{
  "n_layer": 11,
  "d_model": 256,
  "n_head": 4,
  "n_kv_head": 4,
  "head_dim": 64,
  "d_mlp": 320,
  "vocab_size": 2048,
  "activation": "geglu",
  "norm": "rmsnorm",
  "norm_place": "pre",
  "norm_eps": 1e-05,
  "positions": "learned",
  "qk_norm": false,
  "attn_scale": 0.125,
  "bias": "none",
  "tie_embeddings": true,
  "parallel_block": false,
  "extras": ["capped logits"],
  "init": "normal",
  "init_std_qkv": 0.04,
  "init_std_o": 0.0,
  "init_std_up": 0.04,
  "init_std_down": 0.0,
  "optimizer": "muon_variant",
  "lr": 0.00138,
  "lr_mult_o": 1.5,
  "lr_mult_down": 2.0,
  "beta1": 0.95,
  "lr_head": 0.00728,
  "warmup_steps": 200,
  "schedule": "wsd",
  "decay_fraction": 0.529,
  "decay_shape": "sqrt",
  "final_lr_fraction": 0.02,
  "batch_tokens": 16384,
  "seq_len": 768,
  "doc_mask": true,
  "train_tokens": 145000000,
  "steps": 8851,
  "dataset": "wikipedia_en"
}
Each number is 50 + 10 x the weight over its row's rms, rounded and kept within 0 to 99. Layers, rows and columns count from 0. The size before them is the row's rms in percent of the matrix's.

# layer 5 attention output (transposed), 256x256, rms 0.141, rows 150-192, columns 32-63
106:66 44 60 57 49 64 56 48 58 52 41 58 39 50 44 59 50 30 41 41 49 46 42 49 48 41 47 43 57 58 57 38
102:42 71 48 56 25 59 35 51 50 46 55 41 45 65 43 35 43 50 44 53 54 50 50 57 45 53 50 57 49 56 44 39
096:62 54 70 73 59 48 49 71 42 52 51 53 49 65 58 54 55 48 64 56 51 55 43 56 50 72 44 52 33 38 43 22
089:39 52 56 38 65 50 53 43 73 63 51 42 53 37 52 41 45 58 56 37 58 55 46 58 41 65 36 45 59 68 30 51
095:37 69 58 23 58 58 31 60 58 59 38 62 47 42 49 52 46 28 44 41 52 45 58 46 54 51 37 43 70 45 78 52
105:61 69 63 65 62 30 34 62 57 47 47 37 61 60 56 65 53 34 31 54 63 47 63 55 59 48 57 43 51 55 55 42
105:36 51 39 54 57 57 51 57 54 38 52 61 60 64 45 54 42 27 39 45 62 33 63 42 55 43 50 68 66 40 50 42
096:49 46 36 47 58 36 35 52 49 54 57 42 36 55 53 29 61 37 58 46 38 43 40 60 69 59 58 62 32 43 42 57
103:50 26 44 57 57 41 43 43 54 58 37 43 57 59 46 45 48 60 65 40 46 57 51 64 50 60 58 39 47 47 36 63
098:57 60 49 57 54 47 45 53 57 39 46 47 46 28 58 53 35 53 46 41 59 33 48 55 49 43 74 39 67 64 58 38
097:48 73 56 33 62 39 47 40 59 48 50 34 46 53 60 56 34 47 39 51 42 46 34 58 49 46 57 71 62 48 38 55
094:41 48 59 35 49 45 57 55 54 59 39 56 58 49 47 41 44 56 52 41 49 30 46 43 37 52 67 38 48 56 56 58
103:46 45 52 45 47 28 65 74 36 53 53 39 44 65 65 49 54 53 46 43 48 41 47 43 51 46 56 44 59 51 45 56
100:54 47 48 66 39 46 68 63 36 42 62 78 50 64 41 59 41 68 55 46 49 24 67 51 48 44 54 45 50 59 32 52
096:46 59 41 42 49 37 64 50 56 45 48 56 57 41 44 63 57 35 42 46 52 39 37 62 63 49 37 69 48 30 57 50
102:57 39 55 57 66 55 62 49 57 36 60 41 51 40 35 54 66 55 48 51 53 66 30 50 63 53 41 44 61 41 50 63
089:41 58 44 44 59 55 44 54 62 57 44 49 52 68 39 58 55 49 49 36 48 50 52 49 30 54 45 38 57 47 60 47
091:68 50 55 59 66 53 58 50 72 53 60 68 50 45 45 56 49 52 68 40 53 50 54 51 58 52 54 52 46 43 46 54
095:46 47 42 60 61 46 54 39 57 48 49 38 48 32 44 59 52 48 63 23 50 52 61 62 52 42 56 52 64 46 50 57
095:41 51 40 52 37 25 45 55 59 40 55 66 40 51 42 64 55 62 53 52 56 55 45 38 43 46 31 50 43 70 55 62
093:45 56 60 48 64 51 19 60 49 44 48 67 47 47 61 52 56 55 52 42 49 53 44 53 60 62 45 53 35 58 45 48
108:73 23 53 53 66 45 61 54 71 55 36 57 45 56 49 45 36 50 43 52 42 42 59 51 51 42 55 52 43 66 62 67
096:49 47 45 41 54 51 60 56 43 59 45 64 49 42 42 38 42 47 48 40 63 38 55 57 36 45 49 49 55 60 49 53
098:50 44 41 47 61 66 46 41 40 76 57 49 53 50 61 74 56 44 63 63 53 62 53 52 39 43 77 52 59 32 45 40
098:34 35 56 51 37 56 51 46 37 43 44 45 48 42 32 56 63 52 73 44 52 42 54 49 32 41 53 56 45 42 48 55
103:65 40 36 38 55 49 46 51 34 46 59 43 43 54 51 50 60 39 50 51 48 32 43 56 51 38 54 43 39 34 56 52
098:38 64 55 48 59 53 40 65 64 44 60 33 26 56 47 57 50 39 46 57 41 54 59 65 48 54 57 44 84 49 39 67
093:27 52 24 46 60 45 49 51 52 60 52 41 48 51 43 51 56 49 48 42 45 44 42 65 37 27 29 44 75 40 48 64
091:60 39 36 48 41 65 62 44 63 54 42 42 49 40 38 59 35 65 42 54 54 52 67 30 51 63 59 35 49 38 40 46
096:58 61 43 57 22 40 65 52 62 59 45 53 50 41 42 53 35 66 52 44 44 47 43 44 43 60 38 44 40 69 66 40
104:56 43 57 34 39 66 41 47 66 52 49 57 56 51 69 46 64 46 53 44 53 41 61 43 67 48 48 43 46 62 49 45
091:31 40 48 38 61 54 64 40 41 47 52 53 66 50 52 38 50 52 43 53 33 44 48 49 41 38 32 64 47 55 44 34
101:49 31 48 34 57 55 46 45 50 42 61 45 52 49 37 52 48 54 60 52 42 39 51 28 57 45 47 38 34 42 53 52
102:38 56 62 55 45 43 41 51 49 39 49 50 56 49 52 52 51 41 64 74 57 61 46 53 43 46 52 52 46 40 70 51
093:42 38 46 41 56 51 44 54 33 54 45 58 49 43 48 47 45 53 53 45 29 32 49 62 49 59 48 39 44 46 40 50
099:64 62 54 51 60 66 69 41 61 45 58 39 85 34 55 53 60 41 41 35 47 58 41 45 65 36 56 42 68 45 51 56
098:63 54 40 60 46 43 46 35 59 49 47 47 50 43 52 51 75 58 57 45 55 48 53 41 45 66 41 58 34 71 54 39
101:51 66 36 36 62 55 43 48 50 46 45 43 45 58 39 69 40 69 84 49 61 38 42 38 43 35 54 44 49 56 42 52
105:49 38 60 51 65 61 62 39 47 44 53 48 69 57 57 40 54 54 52 55 35 46 56 63 38 61 57 32 58 45 54 43
087:41 61 40 64 48 40 55 45 55 57 44 40 36 53 51 44 52 66 43 46 48 37 68 65 53 48 38 64 59 65 39 55
092:46 45 45 68 65 74 65 49 34 34 53 34 57 51 44 65 59 40 50 58 58 65 40 40 72 46 57 73 35 48 44 36
095:43 38 57 61 40 58 29 70 45 45 45 52 66 51 48 50 57 51 46 48 35 47 68 53 39 61 46 59 52 40 64 52
099:59 46 56 43 52 33 51 55 56 38 57 31 43 36 41 53 42 67 51 45 53 36 72 59 47 35 56 58 43 64 38 59
# layer 5 attention value, 256x256, rms 0.107, rows 151-193, columns 32-63
104:56 47 46 48 74 52 41 41 47 44 32 54 52 53 58 71 42 54 41 55 47 45 38 24 35 58 57 50 44 51 65 60
092:42 64 40 60 35 54 56 35 49 54 52 60 50 54 37 42 38 47 30 44 41 41 61 46 49 53 62 37 64 68 48 69
091:54 55 54 49 59 35 50 65 57 47 39 52 44 65 53 54 44 51 33 56 53 48 53 59 52 41 61 62 52 50 70 50
090:50 37 40 53 47 55 56 29 55 31 75 41 54 62 55 68 48 32 66 50 61 54 34 43 48 40 52 48 57 16 29 48
106:36 25 22 44 37 61 61 43 66 66 48 57 25 60 48 36 53 51 69 40 37 40 56 55 42 68 58 64 45 45 64 51
104:68 35 49 49 53 43 53 39 51 45 67 47 40 66 60 50 50 49 52 61 38 66 52 66 45 50 62 40 49 50 40 67
097:41 43 67 43 43 75 60 61 52 60 42 53 67 56 74 62 46 61 46 46 54 45 64 50 49 36 52 38 54 40 66 55
098:57 41 46 53 65 58 38 61 46 63 47 51 35 52 61 48 46 50 58 57 58 37 49 35 53 44 42 57 58 52 53 33
096:35 35 69 50 36 54 64 64 31 42 71 46 40 68 59 47 53 33 53 54 47 52 50 55 52 44 24 61 47 61 41 54
098:54 61 27 43 55 59 52 60 36 45 60 66 31 69 46 44 69 56 25 58 55 43 48 48 38 52 33 41 56 37 50 56
090:61 63 69 43 40 52 39 42 46 45 43 44 42 45 52 38 67 54 45 49 53 63 61 35 49 39 43 52 46 45 60 41
096:39 48 56 66 46 32 46 32 68 59 54 69 48 40 48 46 70 60 44 57 49 51 58 60 63 51 51 50 51 34 45 42
099:35 77 66 45 62 43 36 44 51 48 55 39 41 60 57 43 45 40 52 50 27 47 38 54 52 31 50 52 57 41 39 37
092:35 58 56 70 45 51 51 59 39 47 51 57 43 82 39 74 40 64 60 55 54 42 71 36 49 20 42 50 44 58 54 63
102:35 56 49 36 42 47 42 47 36 55 54 67 70 44 40 46 48 54 58 63 68 46 67 65 61 57 45 48 39 65 49 45
092:41 36 67 53 51 28 54 45 32 46 65 49 54 41 39 42 33 38 53 41 52 39 55 55 52 56 42 51 52 59 58 50
095:45 40 46 57 53 25 61 51 50 39 50 44 52 67 50 53 48 46 54 50 50 59 48 48 56 57 35 66 66 45 54 45
095:57 42 68 55 57 37 55 37 72 51 64 59 30 57 54 42 54 36 44 65 43 38 51 55 45 31 40 47 54 43 56 35
092:66 46 32 56 44 33 63 46 52 54 48 43 69 46 58 50 49 46 64 56 25 46 47 55 56 46 68 44 51 48 47 49
093:43 24 59 42 45 63 62 37 60 51 56 63 64 33 44 41 45 39 53 42 55 51 40 32 46 50 66 27 59 34 43 49
104:64 69 37 48 21 55 54 66 45 48 48 45 65 67 67 66 58 50 64 50 33 36 51 63 64 46 39 60 40 45 23 52
092:41 53 47 57 47 58 57 57 51 47 51 47 49 39 48 33 57 26 57 40 41 43 63 61 43 48 51 67 69 47 54 55
096:57 47 56 51 40 45 65 34 53 41 62 49 60 46 47 36 47 36 35 54 57 58 48 47 49 53 44 49 51 70 52 60
101:71 49 51 61 50 55 47 55 40 53 43 52 39 57 53 59 51 48 41 56 56 60 40 32 64 51 51 35 56 66 44 39
103:54 58 64 45 59 52 57 38 44 49 42 65 51 38 55 33 47 45 53 69 62 68 49 44 61 53 37 60 49 51 51 57
098:54 38 45 47 48 55 37 48 43 66 53 65 45 49 51 48 50 67 62 50 56 48 45 49 40 48 32 47 46 43 59 35
093:75 50 37 55 46 62 44 46 43 60 44 57 24 46 61 43 57 51 52 55 43 49 33 39 60 68 44 53 55 59 51 56
092:57 55 58 53 37 36 31 54 51 50 43 42 66 40 63 50 62 62 66 66 49 60 54 74 33 55 28 48 65 69 53 38
093:57 42 54 34 57 47 16 59 49 55 39 57 53 62 32 55 44 52 52 42 39 44 63 54 44 70 59 63 66 50 41 41
099:58 43 42 61 56 45 65 54 42 45 45 65 78 51 46 54 47 57 27 49 56 58 44 53 59 55 39 43 55 40 60 46
094:54 71 66 71 52 41 30 49 52 40 42 48 44 46 39 50 57 45 47 41 59 67 44 51 57 52 38 57 53 40 57 54
097:67 62 55 55 55 58 50 50 44 58 31 71 48 59 45 43 53 54 33 44 62 55 48 65 36 54 49 50 54 67 55 41
104:78 37 31 56 67 60 48 57 36 45 55 50 46 37 66 29 39 52 41 27 43 49 63 44 53 59 53 41 35 44 62 53
094:41 58 50 53 51 47 56 23 72 56 56 44 53 65 55 55 54 56 34 51 58 61 44 48 56 62 53 51 51 51 51 38
099:44 44 44 49 50 41 39 63 34 53 70 51 48 51 39 42 50 60 57 50 65 62 45 56 61 46 66 70 35 46 51 49
100:49 35 67 45 66 48 44 66 48 45 55 57 68 45 36 31 28 59 43 60 35 51 35 55 75 52 63 48 52 48 54 70
096:56 53 56 56 57 42 54 49 55 41 32 43 45 45 46 44 53 44 45 54 63 62 55 57 54 51 34 51 40 73 54 42
102:55 58 26 54 56 59 44 40 40 28 50 41 44 35 40 48 56 50 54 58 55 66 47 49 74 31 32 57 43 63 47 54
093:44 52 63 36 61 55 41 72 61 55 61 56 54 54 46 56 54 34 54 56 49 63 48 51 45 43 49 43 40 41 52 49
092:48 59 52 58 42 46 31 60 45 50 32 59 54 39 46 36 49 36 47 41 54 64 48 51 46 52 55 40 52 62 59 62
092:32 58 40 48 60 40 65 45 56 43 40 47 41 70 45 54 42 72 48 29 55 49 40 45 50 30 53 46 49 47 58 38
097:52 49 45 61 38 58 36 42 52 56 43 62 49 53 40 34 66 49 28 57 38 55 44 33 36 66 51 53 60 50 49 45
100:62 47 47 63 50 31 62 61 36 58 32 38 36 59 56 56 47 27 37 53 38 50 38 65 53 64 72 50 67 37 58 53
# layer 5 attention query, 256x256, rms 0.0898, rows 192-255, columns 32-63
110:40 43 29 40 57 44 45 36 49 59 50 56 60 52 52 36 44 42 58 46 30 41 36 68 50 52 42 51 32 43 57 19
100:57 66 51 53 51 44 54 48 47 69 34 51 41 52 37 65 45 35 56 40 62 50 55 48 43 63 31 61 49 33 57 65
106:69 59 52 51 53 51 46 57 36 53 53 57 42 48 40 55 50 44 62 59 49 39 52 56 35 42 53 61 43 47 61 46
104:52 28 72 35 41 21 57 62 28 38 36 58 62 47 59 25 37 44 56 50 63 47 30 45 25 48 74 57 50 49 74 59
107:67 52 50 36 49 50 39 45 57 42 76 39 60 40 48 47 73 45 48 40 56 45 34 50 44 45 37 52 50 41 46 53
097:55 56 44 42 63 52 52 56 52 44 51 42 50 60 44 42 54 45 47 49 78 47 46 52 43 62 57 71 49 46 63 59
102:36 45 42 37 46 35 49 53 61 52 48 44 47 40 38 55 39 67 46 58 39 45 49 48 35 24 58 42 39 45 53 64
103:49 46 58 48 52 43 42 36 55 64 60 67 31 58 55 52 56 41 56 41 53 66 39 57 26 47 57 66 64 46 48 48
104:46 43 49 49 56 26 46 58 51 53 33 48 57 51 53 43 46 57 67 55 46 62 66 45 38 61 57 33 34 53 49 42
108:46 44 46 41 50 64 53 46 49 52 49 50 36 50 33 62 69 36 60 40 49 67 55 58 26 32 44 58 34 54 44 47
102:52 36 54 45 56 58 47 49 43 49 53 59 43 71 60 55 62 44 37 76 57 62 35 62 63 41 43 57 50 56 47 37
102:36 42 33 54 53 45 46 32 52 55 48 50 38 62 48 55 49 66 40 59 64 28 50 34 49 62 44 49 47 47 55 44
101:67 41 56 37 62 59 61 45 43 67 69 41 50 58 71 33 45 49 71 60 50 32 61 45 46 58 53 73 64 38 35 50
108:50 58 49 42 57 39 55 51 42 57 52 35 63 46 57 47 50 24 63 28 34 50 38 53 48 53 43 71 56 66 59 41
106:50 56 48 57 36 50 53 59 48 66 39 63 48 54 37 61 46 43 47 45 52 52 62 44 31 42 40 43 49 55 41 40
107:58 52 50 52 50 58 32 53 60 47 51 54 49 51 49 70 41 55 66 34 59 51 49 67 62 50 30 54 46 33 59 60
106:64 61 39 50 55 40 72 31 63 66 45 48 52 52 48 39 54 50 60 38 57 39 35 30 68 37 38 41 48 81 70 56
107:45 42 52 55 38 32 35 51 40 39 57 34 41 30 44 48 55 46 57 30 44 54 34 39 54 40 41 50 40 36 47 51
108:36 57 55 54 29 56 40 45 29 54 41 50 48 61 30 43 44 59 53 47 50 61 57 51 47 50 49 65 38 45 44 67
101:49 42 58 62 44 43 46 44 50 53 61 54 53 63 49 45 44 36 43 57 55 54 53 69 46 53 50 42 48 53 43 53
105:49 64 62 45 63 41 60 58 50 28 41 44 50 52 67 44 57 48 42 42 41 39 52 47 31 46 36 50 25 39 36 63
103:44 49 60 52 58 49 48 65 64 42 49 58 53 47 28 69 40 52 64 62 46 53 45 62 41 61 48 54 49 41 37 50
110:51 64 43 49 38 56 63 62 73 19 55 50 46 50 47 56 52 45 34 37 31 54 56 54 55 42 36 45 50 53 55 51
102:53 48 47 36 63 51 42 43 62 49 54 35 52 52 52 29 44 57 60 40 51 50 71 47 56 58 53 47 55 62 48 64
105:49 57 46 29 36 35 60 47 48 51 49 49 36 48 39 69 52 34 36 45 31 42 48 43 66 74 53 43 56 39 66 60
099:54 62 55 48 52 44 59 50 62 65 54 51 51 51 34 52 53 49 49 44 27 34 48 43 59 44 57 26 38 37 49 25
099:28 45 57 42 58 46 46 41 49 40 69 57 48 54 56 41 50 55 56 52 58 52 38 50 48 55 62 55 45 52 45 59
113:40 39 55 58 61 41 42 65 57 55 46 47 44 36 45 52 87 42 56 44 47 38 58 33 27 37 51 57 77 48 59 55
103:60 54 74 60 67 44 47 57 60 53 47 62 42 42 55 39 57 50 43 62 50 45 52 48 53 43 52 53 40 52 35 50
103:56 25 42 43 42 41 36 43 58 47 55 23 41 55 52 63 66 50 58 53 60 49 62 50 54 52 51 48 52 62 36 63
104:55 46 51 61 46 59 48 42 45 44 52 49 40 50 54 51 39 52 64 53 30 69 42 60 38 42 51 51 50 51 53 61
101:46 47 56 68 47 50 46 42 53 72 50 21 62 40 45 49 41 45 61 51 55 71 47 52 38 55 32 53 35 45 38 46
106:40 66 56 31 57 45 56 59 51 55 63 55 48 42 49 51 37 59 45 55 40 44 53 66 31 23 51 38 52 67 43 57
104:56 52 51 47 39 59 36 59 56 52 48 28 40 56 30 50 58 45 42 38 69 47 37 38 62 58 50 64 46 38 60 53
105:49 42 25 71 64 36 53 62 46 47 59 52 55 67 51 54 44 63 60 68 71 43 61 71 39 60 32 47 39 42 42 56
101:53 57 57 54 54 53 31 62 54 69 40 51 65 55 67 52 49 49 47 33 43 34 50 45 65 57 61 55 43 44 48 48
105:59 46 40 47 50 56 57 43 44 47 61 62 46 42 51 37 44 53 55 41 58 63 52 49 46 54 57 41 49 56 45 55
100:73 40 56 54 52 32 50 31 36 60 56 71 45 47 42 41 40 32 51 45 44 59 44 41 39 34 64 58 41 62 66 26
098:58 62 42 41 67 28 51 57 40 45 56 42 62 55 48 50 51 52 35 47 44 60 49 42 44 37 52 53 59 66 40 61
101:41 69 74 35 32 53 44 49 38 56 62 42 72 65 54 45 69 59 43 65 48 62 40 53 52 62 54 49 46 55 34 49
107:39 57 49 41 56 52 57 36 50 45 48 45 30 57 61 52 36 75 65 54 41 53 32 54 41 41 76 43 49 46 42 41
103:45 58 47 59 42 60 64 76 42 60 40 42 43 47 54 35 60 62 54 42 54 54 47 58 52 55 54 46 55 41 43 45
106:37 42 52 30 46 60 36 58 43 54 74 61 25 44 46 52 41 53 51 52 42 54 51 34 57 57 38 46 51 56 44 49
107:59 44 44 40 58 40 47 66 45 49 60 35 51 62 59 48 60 47 50 65 38 46 45 58 50 59 74 49 47 57 53 49
101:64 53 46 33 35 64 49 52 58 53 41 55 45 43 46 45 66 46 56 57 38 72 35 48 44 55 40 62 57 69 48 26
108:47 49 43 59 40 65 49 58 58 51 61 54 48 37 54 62 42 55 50 51 52 41 58 45 47 48 60 57 60 29 50 61
100:48 66 52 57 53 48 61 35 43 57 45 35 54 37 59 57 36 49 38 60 57 54 58 51 50 40 57 47 47 36 56 38
098:56 55 54 36 51 45 40 41 53 45 41 46 55 66 42 53 48 46 49 40 58 50 46 63 31 64 29 41 54 48 60 55
109:53 34 54 50 53 44 36 37 46 52 54 52 68 56 51 58 44 50 35 43 48 52 41 60 60 55 39 47 50 41 62 35
105:35 52 54 47 48 49 55 39 71 51 46 47 63 41 43 51 45 62 34 57 52 63 49 26 53 52 40 25 48 62 44 43
109:73 61 60 54 55 68 41 67 45 43 46 56 57 49 50 65 54 57 40 69 52 64 37 53 65 43 62 59 61 46 28 39
107:63 53 42 27 56 51 59 38 33 57 39 58 50 50 76 45 52 57 72 48 48 56 55 48 56 52 45 24 63 41 25 42
107:63 64 52 59 58 43 40 41 47 37 41 73 57 49 67 60 64 22 60 53 52 36 47 40 42 56 66 54 60 58 57 54
106:66 47 64 48 55 35 27 61 33 27 43 58 52 46 48 54 49 35 59 41 54 47 44 56 56 46 45 57 53 55 71 39
107:66 45 47 44 47 44 57 41 34 38 47 35 57 48 45 36 43 48 44 25 53 48 40 36 67 54 46 32 51 53 48 67
103:30 65 49 40 58 46 56 33 43 34 48 50 46 48 65 60 49 47 40 55 55 45 36 62 59 54 50 46 56 30 45 42
100:58 42 77 48 44 34 44 55 40 46 47 53 51 68 42 56 45 69 53 37 48 57 51 61 47 41 43 24 48 58 49 60
105:33 49 65 67 53 51 62 44 45 55 50 80 55 59 49 31 55 54 47 52 43 46 57 40 48 49 53 36 52 31 57 39
101:42 48 37 54 66 46 49 46 69 44 44 55 38 39 41 62 69 48 56 50 52 58 42 57 40 58 43 51 71 42 43 60
098:50 51 48 36 43 59 57 29 45 41 47 49 64 60 46 45 55 57 35 44 50 62 66 36 60 63 40 44 39 69 49 43
113:30 58 58 46 41 47 47 45 45 41 53 62 59 57 54 29 48 45 42 49 27 56 54 30 58 56 47 39 64 58 52 47
102:43 37 46 31 36 59 41 41 56 49 56 47 47 48 52 43 68 48 55 66 53 52 57 60 47 49 48 39 63 45 54 48
105:56 42 43 60 52 46 61 51 44 53 60 59 45 56 54 43 52 57 26 39 43 60 48 37 33 48 48 27 25 57 40 58
097:55 63 62 41 49 49 31 53 53 51 39 62 63 28 40 36 62 42 52 56 40 45 57 56 59 52 63 61 61 57 41 44
# layer 5 attention key, 256x256, rms 0.0868, rows 192-255, columns 32-63
109:38 59 44 52 47 47 35 42 55 50 52 63 77 52 52 55 49 65 61 61 36 63 49 59 50 57 54 42 56 42 37 47
100:40 29 44 41 63 38 70 54 39 57 47 57 38 60 62 61 39 48 43 39 69 51 54 47 44 39 48 65 56 45 30 60
102:51 42 52 47 50 47 50 43 45 47 52 51 57 41 54 65 57 45 52 39 60 69 57 29 60 70 59 60 54 56 60 40
102:66 50 46 50 54 42 63 53 54 39 51 54 44 48 47 52 50 34 57 43 33 59 51 48 52 53 45 39 51 48 53 42
102:47 24 50 46 50 69 43 52 34 59 36 45 42 46 50 65 34 44 53 68 42 55 62 59 43 56 45 41 49 50 54 51
104:55 45 67 58 57 40 49 53 49 56 47 45 57 75 60 51 32 52 42 47 34 50 53 40 51 50 70 46 60 40 58 64
101:39 53 59 30 48 57 57 43 57 68 50 56 60 43 34 43 44 60 43 45 41 33 54 44 39 48 43 31 25 48 46 67
099:56 47 53 48 49 52 58 44 51 58 37 47 38 47 48 39 58 55 47 52 56 43 43 43 54 46 56 60 45 55 37 51
102:45 50 48 55 42 47 46 56 42 51 68 56 61 32 42 43 48 51 47 46 47 33 58 69 60 63 46 42 37 50 46 37
102:59 54 47 52 67 74 47 61 38 60 56 64 34 59 57 46 54 37 53 45 56 52 49 50 41 51 34 54 47 52 40 64
099:53 50 63 46 41 57 42 54 53 45 55 37 43 50 55 50 60 44 67 49 62 53 54 45 49 49 34 62 51 43 50 66
102:46 50 44 30 42 41 40 46 55 39 46 53 48 39 59 43 48 69 48 56 29 63 57 68 50 48 42 46 40 62 63 47
103:41 48 54 58 35 55 45 38 35 44 29 37 46 47 74 49 49 51 69 43 51 48 45 46 53 44 54 42 55 33 59 52
109:50 34 42 57 59 66 29 52 49 49 36 61 55 59 46 66 67 37 52 50 55 41 56 53 52 57 61 26 47 27 55 47
104:37 39 34 39 53 43 57 50 62 38 67 45 63 45 47 52 47 51 48 47 47 51 44 56 31 63 45 52 42 57 53 52
103:49 43 56 43 60 77 43 37 53 44 46 34 54 33 58 59 47 53 52 56 46 49 55 59 52 52 71 67 62 55 51 48
107:45 45 55 40 39 47 49 69 54 51 44 50 68 43 36 48 42 34 36 41 41 65 43 40 56 20 57 56 51 40 37 55
102:49 51 52 44 36 54 50 62 57 55 35 62 48 47 56 67 54 56 63 55 57 17 64 45 55 53 53 44 76 37 53 73
106:30 57 63 33 29 51 45 30 46 55 39 60 44 53 32 60 50 67 43 27 66 29 49 42 43 46 46 38 39 51 54 53
101:63 54 41 61 44 49 72 52 53 59 45 64 61 44 49 53 49 52 44 27 52 42 58 49 62 37 49 39 54 51 65 44
110:48 45 44 53 48 36 53 46 62 48 21 57 43 44 41 63 59 50 45 30 46 53 55 53 59 45 48 35 46 67 45 58
095:42 42 50 58 55 34 53 42 59 37 51 41 55 54 49 36 59 53 62 47 32 42 41 63 42 51 51 56 51 59 43 57
109:34 56 66 55 48 52 44 44 43 56 43 36 55 23 56 65 55 50 48 39 55 43 49 46 57 57 45 50 55 59 62 46
100:48 39 43 47 47 51 30 31 51 59 41 26 62 50 54 47 45 47 46 59 62 47 56 47 39 50 42 45 45 47 45 52
109:52 53 45 40 57 38 35 44 48 63 49 42 52 52 43 40 69 30 40 41 53 42 38 34 50 54 49 60 56 46 61 81
103:32 54 40 40 54 45 35 65 20 55 43 60 61 55 36 52 49 67 56 57 51 66 35 65 37 54 38 61 50 46 58 37
101:44 39 54 40 38 52 46 48 40 68 34 54 47 54 61 57 66 56 41 45 60 39 32 38 70 48 43 47 37 50 37 41
110:44 42 51 57 40 49 44 55 49 38 24 54 51 28 55 48 70 45 54 53 35 52 63 41 59 57 44 58 42 36 48 58
099:60 56 43 45 26 61 33 61 51 40 44 27 43 52 70 63 29 50 63 46 58 39 47 39 52 56 34 39 72 60 40 61
106:43 57 61 61 51 40 53 44 77 53 55 47 41 53 32 34 53 53 55 54 51 50 51 57 33 39 46 50 56 49 64 49
100:49 49 63 53 46 61 56 57 45 68 47 54 48 60 29 48 58 47 68 62 41 48 52 55 47 42 66 52 49 45 45 46
101:53 47 42 51 50 47 50 50 45 42 72 53 52 54 45 69 45 64 56 37 48 47 46 62 43 40 56 51 45 40 48 59
106:53 46 51 56 39 52 45 55 48 61 27 60 56 48 48 45 32 65 42 60 46 58 46 44 59 50 55 58 30 59 59 54
107:34 43 52 29 59 40 54 46 44 65 51 59 50 56 67 44 51 54 38 58 47 60 43 35 70 58 43 49 51 58 29 57
104:36 48 53 39 29 45 45 57 45 43 63 67 37 61 74 71 38 53 47 60 52 44 63 48 49 39 51 41 42 60 48 50
100:62 62 48 35 47 66 64 52 64 50 44 44 44 61 46 59 60 64 52 64 60 52 42 50 55 54 49 39 63 51 44 59
105:33 52 49 48 40 47 33 38 52 42 44 65 61 52 48 55 48 43 47 49 56 36 62 47 41 37 58 39 35 57 45 56
103:59 59 47 51 23 61 53 47 50 54 37 61 50 45 58 35 61 63 59 55 53 49 59 42 35 63 50 42 45 40 46 37
103:52 68 66 73 39 66 42 55 41 67 34 69 57 62 40 43 44 45 37 56 53 54 54 43 46 49 71 47 55 44 68 66
099:80 41 48 41 55 68 58 77 48 64 21 41 41 53 48 28 42 58 49 46 55 30 60 58 39 54 42 58 57 61 45 36
108:63 61 65 61 45 46 51 40 56 33 36 47 52 51 56 42 51 59 56 43 57 39 51 35 31 45 70 50 35 61 47 42
099:59 48 60 60 52 42 55 53 43 42 52 63 50 50 37 48 69 50 51 66 55 43 45 63 63 67 54 63 47 54 71 53
106:63 48 71 41 55 37 43 62 39 62 45 56 53 56 62 48 43 44 53 55 52 54 48 51 51 59 46 33 63 58 45 56
100:55 57 37 36 67 50 49 67 46 71 40 59 66 56 42 36 66 48 42 24 51 59 39 49 49 60 56 48 38 57 50 63
104:58 37 59 51 59 58 33 39 47 42 59 48 31 46 57 41 60 44 71 54 63 67 54 52 55 55 57 43 34 58 43 56
110:59 44 45 56 47 38 58 32 47 43 42 59 63 50 54 35 36 52 71 39 49 41 35 59 55 46 51 67 44 49 57 68
099:46 39 55 47 51 63 52 41 48 43 65 49 48 52 66 54 57 51 46 51 54 51 43 33 61 35 50 53 58 42 54 34
102:57 36 55 50 64 53 48 45 54 51 61 50 50 59 53 54 41 56 48 50 31 56 36 58 50 37 52 38 42 57 51 45
102:57 48 59 31 55 60 62 63 45 51 56 59 48 37 48 57 45 49 59 58 52 35 47 48 40 38 44 53 46 65 47 49
111:49 68 61 71 54 45 39 53 37 57 65 35 48 45 34 65 69 49 37 50 49 57 46 53 37 37 58 47 28 40 56 57
106:48 59 41 53 55 57 64 59 38 43 37 55 60 51 61 65 48 30 47 76 44 50 30 65 43 48 46 64 57 55 58 50
105:40 54 65 51 47 52 45 50 46 53 51 54 42 45 38 31 64 40 64 55 46 44 32 54 46 73 58 49 58 47 56 51
102:50 53 59 51 57 52 44 55 57 29 58 43 41 64 49 34 47 66 46 63 52 50 53 64 50 54 50 62 39 39 57 46
098:47 60 47 60 50 52 68 54 37 38 51 55 55 56 66 62 50 60 64 44 51 38 45 51 49 84 73 47 59 38 53 47
103:55 34 44 35 32 64 70 58 48 53 51 58 48 49 61 46 48 34 46 56 40 36 43 66 37 45 53 52 49 31 48 64
105:38 57 36 41 44 63 57 36 55 35 45 67 42 46 53 68 42 48 43 46 50 55 40 63 54 50 57 62 54 40 41 64
098:62 56 47 42 43 48 38 60 40 68 63 55 45 60 46 47 52 60 61 76 42 52 63 45 32 59 62 53 58 61 51 61
098:48 75 60 47 26 38 48 41 47 51 50 40 36 45 49 52 53 51 63 35 69 61 47 51 56 52 56 52 55 59 57 56
102:55 39 76 47 58 42 38 63 38 65 52 45 53 64 69 61 60 48 56 27 41 40 46 44 52 57 63 55 36 43 47 60
100:43 36 34 41 55 49 64 60 64 46 53 36 36 75 46 57 84 44 52 44 65 46 55 69 51 35 50 49 51 47 46 63
105:34 51 40 36 46 60 25 57 48 44 45 51 61 70 48 52 58 38 61 70 64 44 61 66 55 38 43 40 55 56 51 52
098:36 48 50 57 54 38 58 63 33 60 53 36 65 63 39 58 61 70 67 45 30 60 46 43 55 37 46 47 46 50 46 74
099:34 37 42 51 42 49 56 68 43 69 47 67 44 50 51 54 39 31 38 58 55 69 47 42 55 56 41 64 50 61 49 62
106:66 50 51 26 50 43 54 59 63 50 48 34 40 46 65 56 77 44 53 50 41 62 57 56 58 63 51 40 49 50 65 51